python train.py --intermediate_size=576 --rope_theta=1530.0 --qk_norm=true --init="normal" --init_std_up=0.0377 --learning_rate=0.0145 --max_seq_len=384 --max_steps=4357
Each number is 500 + 50 x the weight over its row's rms, rounded and kept within 0 to 999. Layers, rows and columns count from 0. Numbers have three digits each. The size before them is the row's rms in percent of the matrix's.

# down: layer 14 MLP down (transposed), 576x224, rms 0.097, rows 518-575, columns 112-167
# gate: layer 14 MLP gate, 576x224, rms 0.151, rows 519-575, columns 112-167
# up: layer 14 MLP up, 576x224, rms 0.163, rows 519-575, columns 112-167
down518 098:570393565583470475444566430497503442408566511497501457456388447558560549509530473473513494576495498526458462519574512486511478480516448509425490527520404492341614487480
gate519 101:519513384550479507570517498507516539590567474565436437515455569447509499526486556467510434428472412606507533389609571432538420503536522463511439475432487469401556514541
up519 109:551473535496485454466526493540471500620593505411587453502507447462503497464475492542517568459465498535503484471615467459476465467536581525490486558518505578467533409421
down519 106:581537458474539490524537513455514472441582544453426514435526542446496461587570462512448474503478533536520500492452554553484492560522502513455512418458389502437437454535
gate520 098:540494516493487538476518583497580518499513571557500511618537523546485609529511386570541468469460506567580620529501463533564548463515462461552462493466623475529561530470
up520 098:481508544420465508438507477574534486420465571534520440514545489546464541599413416515520610400563532472511436542598487482570513565489467479479400400489519508507447524549
down520 101:497443357394504421489452528478465531462491522514452528571517489467569450526514600479579545511439524461599516569562512451455549602515506530462449531530489491491462464455
gate521 103:498431419557545561400475493550469457485384569531460475513495471551424428502512498463528482563433510424604382478555583518482536471513523510492503595491532457487534540511
up521 102:463507508562479566575414453469454428574557625410430546514481435421474554449577519439487491455509536595557513534598493397525526521504509558482488424606524543502575524435
down521 102:588435484494494469376499480519489515603563502583526485624494429537505497459600506525528585539503553508475472510460533519523517478528444441514491470489503445540485413520
gate522 098:576603502493488435550535505496483618478508514497446464492460515515519458514477509411509515404482487538470460490537534466480431562576513447443485522602577487441618567490
up522 102:497505546532481512571550562473495504498506479473456459491502465533493436468568560517427456536507475418473491527458490483398598487481488429531351510513547452468522538607
down522 102:493418519494415470417577392488502498466537474491559459609439448439497478521392464486489538573486515581543492502423506465595485487467417389481527489535513458546689508477
gate523 101:452405522432478456493515412496516499486492530606535531544463539437456454525489487454487507398603502435557414503538541589583522489474482487508446428551563446440524455516
up523 101:500594570592427551544433443578429427549526537400452469463544537536493578401505496484508439482419561579425563513506476483569381543453431555545468565482501524573533475459
down523 101:542505435473521493527502441562515570462484490597501501539574471526486494489502431464492568450489465517433605475629538514504510480584513530552544491480493598452448560499
gate524 092:615541495453519514475425435557538539505528449515510472449560515440390574536562504542565449502527481536496405518544510502545411461458503513447474426586456546509475519446
up524 098:471513467532506438463531450544489426429436454529449454464449442479579421418406483410586532438542456479586589572521483537519486417488493558538528473569374498417568510604
down524 099:509487520487442486508520558443528426553569451419540492444513524579469394615561566546545458501481545552468464458555558560460375481482483445501532512481596533554605503454
gate525 097:416546475494526518505482559617425452442515482499474548465487488519520566592559443628466581538504408454451599449531520426440475512489532516470509553556553477561495400386
up525 099:512594490543552591577536560487468468417545526484467427515524433529560452424513569409497514524459360551426570501526461431608531477443601546497546522501434561539452498522
down525 104:440493457522512506491486386425587482557475503494505491535407479476357467525482437455427463524482414462537436477530606537361537525485480507536555446440425528462446484486
gate526 100:484510473553497580471447447512491481443555514502449418532456505557568514490541505477464410519522516480500451530439546421560421546474612546567531507387521536525581497503
up526 101:498437582544535509490522448541553478553390451447552435457517516483496510571477581548479465498479497517504437503466532460446539480457504489489520476494530528551501460466
down526 101:506511545396468502558388557482529401579510549489513482533503494420497522597454578485483521553507481484539451518490452558485518595481599528496559503433588484503630483463
gate527 099:532572473486455414498556608521512459540441509574413457488473489479465566611496446662527453549571485448433495417585523427454528579461572612452426466499530520504597504496
up527 099:435598364486482589401395466565428500457442469548460478475534503454494456469383457564512455491512475483560518467467547463466570466507454552445504458487493518486502512494
down527 098:528480495450506480484449582471459452509566526545482554534540495575523480524548515629427531446521495461440455570466460527466436520538637460437521576536562459585487528515
gate528 104:511530503528514473544491473516527531449570514465576490480482498482540464570534537465483515468518436589523476402437512517560493506488517534520489437484527476518473578564
up528 099:459441418533501502502466535521447486473439567480503520541515429453506443513502460424570419505581344506520483520499446472491554562523447502497450522535491390609535504549
down528 099:493433480426514372439486435490471499517482465517480540463515422456510585425521507440385495415439481529470555471449430474531465488562498563536518450518503543488375439469
gate529 098:523524515526463521562545524504526481511473527498562505432509548526558483567409578550511395495488555531526556531567469483507610469445549495470533460550462506448511513469
up529 099:464505398578376404484460443497511512527452414563500458553583527533498528436505501518506428488445577468477591549481484418494466408487368565488589479450358543439450516614
down529 099:493567560452619497511517446561500482497450474394524533461519452475448540465509537590531463443456522527419507544473487500573404569563409430564528541460506515548644534441
gate530 098:463480538557513552475479494553514560452467564516562488536530537485493458440524568531515500511445503552569537464423434471464497483391471604437555533485524488542530496509
up530 101:513499475538564536584617399478464505457548432434520502463464504408584486531466425556413452471516478468500377512504505542585453512500606465549413547512446572439481487497
down530 102:465496571482498402426509484529537436527522559467418473470497470478447447452556560553599500465524319561583531469537507560567491419498545510622566458515542538572521403542
gate531 099:515488393433487620425453535461463501517516562533532538596478594473499506450559581403464525435492550515520481499444490467471563468494433539500571499505445506484574491655
up531 104:520529467483551522520528494483495438498495598448523535547399526413527534490548569573512577481524493442461520520495520453518453462521574526519453552534502498511448374450
down531 102:466484591505546546537559547536537528529505580462459429485472317511520442565472499436485505545541515443454495483432503526477434519504472498412560514470471490495527434575
gate532 103:463468523441526524504569400535482486503433431505469484565538469526553548491484402477524580461467458516534506485560481539569473434456546475540489573571560496537547490501
up532 103:521586489498536450556507509540495553424506493525529537610453563553491530485524514516545468511518548558495518508511547495561513517512530561524413478527489507488488506452
down532 101:525538437515600548502532464541422637495499486520447477552493585485479470483492479535522428526553559507556433437521536568423491457435443379487495520429470571508540508574
gate533 103:498432534444484558589546522571366499440471549476520448429493572555509548501498555538486490495475497545532438529586461464496503443449594612457519513497523519580430395505
up533 104:554493419487488494514539487502473493499574463430480470496559515512557523460492407570469528414527432517410501526518443580478553471558525439590467511572512463530457481532
down533 101:483573547516460449444607485545492448447537548473492546488502531575527544491450547480496408615384468455483499442508447518502429582444538551499556557396466557531641470487
gate534 099:463464464413507466586501511445442440633506536475485451544490535465502496561449489507595351489500502509550467503516511593525399516465556553448544417530421481464560561503
up534 109:520478531477521498447482467435527597450458546554449520462445591511507377454569472549478545494505509511472518467409498430473466445524438569526499443493558472530481380538
down534 107:584467500454457404436475438478523476469557489489509465499498538640523468598500546580445510450475570552572547569429517474450447533468509523541573478475522521508460507501
gate535 104:532508583458535461500482507585506497466484522499489499485559558460485402461458505613496517393604599512446446481434498441480481404478521581410479526447440383494532533490
up535 103:535484490507474405507475490461446504504469508445554435573490496422595530469530434422511512471504494513523457459427616451548507483554508366531542463452527403467548561534
down535 103:561470444467506446570495643495505434528504552462545532455518416452431543518533547558539551472402529501445572431499501469586538520539570515538481467524471561581494496444
gate536 090:425527542560546533472551448538525508384567403587479498476489467524469514462499429548549453489607548550550561420441474425462472550427543553623528395552480527525354470452
up536 097:407557608503592529453498503535457538451566445589454538493543479472528546582479509587516393539504622541495592455469497500434466453549508452624466511493472399464442502471
down536 098:560497494412627520533524494516499530521550494500492427453595512467510498428489502519468549517511453469471523544417494512549474506558546460480466603486502467406235454454
gate537 101:450534582621401560531504548563488525452531521487551510418520551497419496479452450503484454466487503448425522466438523512427510574498619487496511480462488522511524412547
up537 099:493482402460489509473481504513476514448507536588473523526493515442438338552468443508485476512509570522531539441485508502574468580590504482451482542504495499577522571530
down537 099:463530581470473432456491411540550517501504458544478541491515490443582507446599536479535464545481490519491435518470489537507405553482455457501571584590583475459530566501
gate538 103:556443568496508484531473501515449611486499581469468537492493523522565339547521459438473468590471453458627530459525433515498487525505540525492460479510600411488544455467
up538 103:445583539551514550513596513507513489377565551598509470410438528585385471592485574578436523501471476481525520439514532508504456522505605573447483408513504538445498555448
down538 098:533494418440454591515478468485446499475484591512494455534472463539452512590536555461500524481598505580520486507411413454409475514411548497373597555441473535445531507513
gate539 102:434465517529428537510448555576560467487544552505462542510418513529591582534514551533417523435484543579522477413522498461557421478487490442512537529526467461475434587539
up539 100:484463521556510434516615493403503488577519485461552566482558516475444580497523558460543531550487460530451400553554524585499538471452515595524438459482494484500463512505
down539 100:588477469456479520509556420482464408486468521522514473463548506578480488460508434483424546506430581559381532467543507413505423509576582445440531533503511581436565474532
gate540 100:483500570420462526553431501512521500498525462463556510558459562542426416632513487493530535512512502480632440508552443495476548426565494504488484535422509595493415541368
up540 097:556419513438481498574472495485480392530523468499571532471487554474522567506561540466478497455466446499527433465539457479438478466585560416490485451549510512472483535511
down540 095:537493609441521570526488516521468538541455544415504450449365508550588524468511470469440483430513495569568450560515561493515437451449524545591552624471581508565509438464
gate541 102:524439533433392497513401528470492507443487528489565546538547465415535512642489568507528470444482396442461579535507521500484518482571513504495564482578478442491511429513
up541 100:446469454530505525536563590477565523507573411457583481563561457533438416632549483527529586442483518456405523549563530557483437547446482485454441534574455550545456476465
down541 105:540526481542541542427492499408500525594545595465451459455582425503454464567570450488496449502505616472553513495409517564444493549498518519488506488537483451485578515509
gate542 097:463571536435514514570516539529519478523478547414458499557511472434459469575621606461575512456484427523414629444501516474415588430442416535529550512554468473535487485454
up542 098:547525585557547554531437517383475535445470453489528399534527544602495470410480473528414545494468427503461475428568423499525546432521488516424554533493529503558450530477
down542 098:487466457553593431487510406569460522519444465524543561487490537485529449575461544434583484346487476479357520523438537528465487499379490406520464496481504453506446534471
gate543 100:496408479502480457497490599538503549421561469445460480481530506469525530593529480528533484584479509476548546562563543468517482413422519581588555558550548518468524413569
up543 096:479464580491548460526562559452527489480510512558527456478539461450425478530545409439536468609419479485393440465543532480531577562437419478525451578512511505525591570436
down543 096:515566450491443471435494544534485545531413458447430503549432529471533454389510462561515512448529483438666420478515560571561545597563526438450469559467514494434447528488
gate544 103:499508544579586488446457548553453481530527466449500495535556567530498497468597441540502410489488615435446486435544541494579473516530494541376513567484484522539554499460
up544 103:555461498499561541487504507450536395497569446510498414534537563530485427567420415511435525466545559477426453556484502528562491543509488554468439563417525500501526538482
down544 101:576393431411452498463536519530553477564496475443515569493528477487438429492515499491601498556472552480492460477552557500402516525581474537549503506471485480464357552538
gate545 099:527461431446564497470604528550620518512502467510493420519530561474540556494478535554577518507482573443454473472491448491582524562567464567470457542538476483505575593506
up545 097:577471442498513544525494492532529620497456566510525508415500486449551513495562487415491522559533482559485502536470471443397556605491573518507496650555525448491567488520
down545 098:543508452416451574505561520452565542521592525601527514508517579517516518515487550578579453429478464520490510552582564631505462468420506559519521554469484447457520527503
gate546 096:509555469508448512524551503475528569518548502459501405450566401432479485535485565534527418479465521510515471449613481515520530468485582474570555493492488510545517522419
up546 098:464517479436544513491393472445532464547514569422536496489453513501455457458524575598525554520533451424511363568498486545496527490536507499487346472470576525459423459550
down546 100:525457515413563483497487508516473634503483555493432541449468523552533468524528451503571506466531425561412548495531445444488485554453522502484562403518608423532514513451
gate547 094:446476470506493491469479463591504552441385500477504555422528509495517446530594507511473494446542514570561565563574521556523553469558511471556498596582475565520542514458
up547 097:490518522460448542483350498563477629394431465580566510471539462559450469489539640471443502521426528506510589457561526505487442452472559489547518655513488440474536480543
down547 096:516534562476407524501513453508524444578493648534488429395470540484398457511514488519447523521488427530544477429498537585549529519573551541454540420507509474472639500450
gate548 094:471553532506438506552592538590501510510493517431377468532468514612547491545444399513427451642554526463576536539448472512500583422521615547392525488488474451505457493500
up548 099:444615520447489472557537514497566491467506518464494468481528551444536407465532508549463583470485491518531518531496532588500473444386485565446447545456486439595480442499
down548 096:487463576522548453503595507513556494519481561501502497469536487554499444560527455494577492480474459545507567458514551509389438497504474568397394550539508466476450552516
gate549 102:539546478559468534476609520392560439530396542547528481435561502497488533491574485522467503579515546499489406523530410491468396530549538468503465574519510576476472466550
up549 102:488581489566538499482492493512557500479474388599456482464516457541546404562541485543586504590518585543488412520489542504459491509481502483409484509413602446465545588487
down549 101:513465461486422475499468483512504516486575461570514432561500436525665469526451532570442494536534526387498519465528469553523510530448553503539447542557441405504572431496
gate550 106:514453400455423507517482534425473405583452519419568440429469535516518516533574460525490546442587515558572451504571413555514521518506500506476553506535542391529537479592
up550 104:542499461497501562504561574494526510550487525423518572498467535569494478459425508552503517409530375566486557481436546496488530490516519476510453489494514485502611478480
down550 104:542502539581438555578528387551461448418465518421508510480526560460543382449527510507479449527566438459534551493428500479461424463500521505559601500481578548496479458492
gate551 104:424444515521503480450421524390377379439416465532580517445482514491526480468510475559546433455511484541552560410404624465523453555528490497483475530591516362504437439474
up551 100:486492532501379479483435541431506548521414526534490518438481627454534528521542497434402419404513615491507532455490501527574588550502501512467537521503434408556500447482
down551 099:541543520553428505479488609445404442508516481474536532414428545515517506518505566509480583538496449416456484445505414450459447487518510521475521561481509593482449616456
gate552 103:570551519544493564535571534551553412491523471477497448478588461440441508577580419518446421534496467450528501435543441513554547507565458468415475451560548502505559370563
up552 101:496566454565527488545494520540403506558493464565501532531498470519492578566479489436558487506490404493376473495478548431460447438555545514495484477606445525546429439595
down552 101:439437472491515466441547473500562502457541363553505373504530471428499603491627526462411520545478587478516502488529541571425494545548621511566544479472523522606556525520
gate553 102:473571512485546568479492474523514467511535525480465478607566483512505440535471556529468420415442482603561451502464540536547505489448444491513509567516424480502499462432
up553 099:487533471493471588469411460479517495512513406485475588438527439461533521535501540503473533457535491556572516498512578470444465490524463557526556553426531445566499456479
down553 101:464482497469450462539551540575484513570448513487474587445483521539425467543577548459588541418524611517484522494449383489449523549506484485465513465432513448485526576530
gate554 098:585442416431437519438505555477388462468442544522531514460493518567520525555413398512476395489478546443493526480475492453478432554533453471478507552467531560461448558516
up554 100:474499536419585453496508494548444507523491544502560548419521434534567496536467583506411478605572498632348557478501534477447476493566500486586449502478493515480508488463
down554 101:451552519491566521408530538476474530469469514558448599429463452418630579480408464540494476502554514523456506500529541484540492483537492438480605528585566453434651539493
gate555 095:486479559475579553469475606535528527502531501557435505458419522496452472442523623477570534473553544479539587553502542445462496474456435539575462464523443412526462508578
up555 097:530514453502534527571518608531498498517477465466489527493428593447552513464421539464583494510483535493505556478507472520434583501478458586567476510566465475475400505508
down555 099:444510491521459565507459570539409549437483547542486516480548432520357499485527537529513432548377483413405454542458537523505579576553565479558546504476445432427535632572
gate556 096:506544473518492539456468504498541493462487511594571436496512528497474513531489432610549516449563447578576494454445490458503482529467533500516510575618443447582403482452
up556 093:488468491476524500457540503556435488541565478510600416527580398422528526400437560543425423474489503573544531411555551419467481533523434481399503557479450502522506554456
down556 102:558449519464504453511531527513505426441527502510499602526514455589555530593532473423509518554611431464606465573459446530457572516602593534571533542507439600466422571395
gate557 099:559602494539491482535450480501517480591428500476404474610472510618428464569502474540476549454536538532535514542566509535539532473444446580502530558404495480505442508432
up557 096:464473370483530515453573516517389513550510506605523496511510493583516516484449487506502508397464498550484476517571489543477575511558571497416518493486425503511449587433
down557 097:444466465457523499522446575502544455453545557481519535498575517535517479421485539537613526487462473516586500414550423492533593512443412644442522457461537513601643465549
gate558 098:497542439484463524547581432573523523432456511498518527532515549478470445384492498369605460546468457458510495531459422417529482575429413495501408505613522490528522447525
up558 095:491460441528490470426485449478490538457459469562548517473487512449540556516487532513542577464515523460497548462544463474573548472502519458481541548454508483482518559499
down558 099:510514386494522532501572516619525427393487496496475562527515566510505523542404487366553486476449459533427432433526471430512508504484415442455477404501521447510483495497
gate559 104:488445432521454498551460501514563467550518552446612559420569437438567495496533527497447431509628630500527501431522522492495530491430445424541454470535501474469445509529
up559 100:559486502407479554429548520544530566522525499555554456519531490524598446468542601548541434448516468581469555599481440540513455463515459411558498463476529497498460515496
down559 103:458524457547429540638434529465507441513474505523568496566501416504451546406493584446581559576524479430523508508510520459441518483481487469521456439458501514441521576445
gate560 094:484419439472463435499505507497576618613485532492565632496575518480467441568581566496520507403534468509547460446538544458460510475514493470582436436540474465512548525435
up560 095:441542435526424488516457438536513524590398555484514483555492496506449462555444619495516541513463472496493482468591441493503547481551470483480421368485488587480400465469
down560 095:574516552486543499545557571545425506460488526485513607464433584515534562422542525454557409535510504401510476507489468456462582539437548580567526495443582565455502543522
gate561 101:463520462530590498479518602512528492479537489595533466475428485509506427516564561483530494472490556466461568454487429430549536511511501484501482488550494554467586435451
up561 095:557451493556412517451596507543435512450513523533508503517577541486572517462458513622532517496514499497417530412567561435435449562495528451560500448509452466487485565597
down561 096:447435595496495540505563595447520516476493524465584480461415464520530556449485507486484481534534524530551372592572463520458522518344444511631463501456489500455468488487
gate562 097:438559519450463503439563414547486499551493511520513425465424473575530540507464579505519457446568421635580508521445504445438498556479513531494490482389538463447317569451
up562 100:530483499493485531491579524468551456534510621422481498540517500433488434521536489483454558553373469372493585441583463515385461416463641496554496455423479446503691493522
down562 096:497544440581568520465546414467433456593533471529486578473588482531584473487502455373531478550546500449531601369513552531490570508355553439490482545533488468444571461538
gate563 094:507533526543430497539493472502438539463480617530456420412497544548457501477463480478538393558457471495478490511399525479450502532524405486559559531462475555481434572492
up563 090:451512521479502446518546462511534628441481607561497521561445428437597438474489491514478394499436586541454513530533482529442551453410523454512528475587477435565503503467
down563 095:506506490580444442544459588427467568421514513523549427552527443560471490508519537455520448586427420515428571454484524485472458462547411581541489511495504449563383455500
gate564 101:479544544538445460493479475498512585423431465524464424508503460632486526484448496490471492560540502485500583445581443569513451511502455518556583505485460423459456524483
up564 100:462530420488503564506461525482541573555488494494471461448515432488530524514521430444381508520548444462320500433387546468465526516479571421533540533555478494451469514419
down564 100:598473532555456422486428474540585520439592467483541504511500396489458417487475517620545488476515600510504483501537501518558557528452417492437500452453589619561566559563
gate565 101:477462480454420527465556514455481495491509519456525479458462529490457468507388472453508481549417505522583457431516438472545506457487507528543480481474597461461466562512
up565 100:504532538500448503522559504517513517454553498516523475339518537513537485595423423498441513500607564461481486458520398428501514449487450524559456561558592520454523494485
down565 099:458519478524471431383512500487516596531516583502527508475498476551454433462478567475618518553555590543491548508588459549451471535572541551396458423417542465466450525472
gate566 104:509554507477522480517620472417552569475470509583504486437550504563520507528564431531495439599476377577481541472491557493457541498480457532583529450479580574541561496500
up566 101:527453534450487532521486486489501394409480465574478550584519508554439544588422583533514520456383583458547484428504537559546505435388508496565496391487502454524441520479
down566 099:437467515477554438559430467546540419441543545499466448519520487508547463455473508471450501521458512541495473504590496522553555539620499529431467468507429477469455517476
gate567 098:504463490563538584484539456590416438496548560517598464602499543538536534508566502494453501492494430622460515471519497498537485488444407405500435557541464513563469577481
up567 103:519509523508477563500444530432526476492564515547450541565553542494497508496459412527573447496427489459425548533462482541506522559379485454464455559389440505541556410376
down567 100:526499548516455443657476451481524532486510463507488552493568467533514541480451523475465574544495428379548485521471532522561530504465478471544543449550562422458493416564
gate568 099:511446580454500483413491463431534505476399428457448421508509527500559540456438443501584456529523559565517541449549499417498504454493456453522449501422568471511524548501
up568 099:610407533463475571473548461456478518557551478481501549430573437502511529415471511552490585478539431482449477439496488527430499516517503531419554553561542454543456489541
down568 094:505475464503533510466532478435468552519490444467566564531563491488433592564594551435356510618519486533441516518372416453525449533534495523451501493472562490479396532574
gate569 093:392557459533447468584557519453512549501546510535469444594490468505523557467514536496518547617534589588519480498467491390484448499503509631472451561397486545577491512448
up569 096:608488559496472397539469536557506525496486474437585529412497503499412411634502519442445446606498468549493497422452648542469531490544365565541530544540510433477603540537
down569 098:592501435515514527531551535459505440492550561397529510500542564443559457501581508488458490497539467543448463439446548437563548400557606539439463437465452485505456485528
gate570 100:554506519450532483589550486592448525447503483483533411491493447472450465516512472508449539417511554469457516558472488395549497532482571575507426521533575505477512462485
up570 100:441544565474526594488527455568544496453491531417456446575536468537506552454467569446553492508477494529601436545491560536495515565514457463535603527469441463560505395491
down570 101:476550555477516473580499574435550544545470466397514556504416411535519530595408590487486439510562503514450577464522499453450522474456495490527536483517554481404530481557
gate571 094:451483498457443538465500521520449544469417539538466490533575537539450529480464510522519503542532549486479513515521604490508529625518498501465431471577556426580454592499
up571 101:453502438481491487606501505472462473513540578506451526607522458500454532574493555469507452471589574520513541594574408591380540477519423551475485438555481499486562524511
down571 097:481519516682565489408615513450543569507464534505610437429512444472509476506534440550546506570583441483579556521506445515465570459523509454522397529388512469431681468453
gate572 099:428492477507511451537444548511524591508432486450480473447556481472424485514542514466452429427534446485452407545545469497569520528510505585499523443540523526563499516474
up572 097:472392456467503613579475535462493439535569555544495505540478488520502392508438479519511471514502468585502517491555450686482498509514517546599550573545496458509513566485
down572 098:545487538459447476425587512499490574439452545495520508618578444507618512616541517518508575503379584466485491547593497508521593622510529476525502532506525477426333518532
gate573 101:438533533496524487502488489495450515488493456556511487553537534531543553534433524483532448412485523447565527589505513517447411504549399493515416532596476507423457510555
up573 104:518470462439504545474449565566520418490471519514481483584500570511541443549420508508462557489547421549529475489507443442509360601485531535462516387482496557316532493560
down573 104:449481499508488531445473512587449503457483504443541459490515396554480536585461544526498517458491565399487450533418480438526481511509476535412439516478517468397500495486
gate574 103:438493426423534527520528467506471406538531486489432458519424468534547504507583448537490482523514510477576495518516534513530527521552484425484476538439469586476472409560
up574 105:519627561446545432574486461390396512384479500508604514500497501510446538491452473503398433570534545489582494545483580459458508467488517518565490447471503477528526515472
down574 103:357464515555475525521468498498508534509545471508471543545520535548569532536537567514525504442454522438452575514526576452582451501467499548459568538530506559426419534514
gate575 103:520430581493530472566569465435448525517485474596549516493505548511424461527561525475468466444501406479546505518512411531438465465388530435439412464429510464530463576521
up575 102:444553513505438515454512540462527521520504499486553437437466544436469398528491561510460511426636440572528547479584446557496572503517506577563581539400476538492480469460
down575 102:521479465575454523431482464454429496516535412481480510480545545527562567535458501451504470467488539482543426444553513492479502499460430501475434476511528531520442510476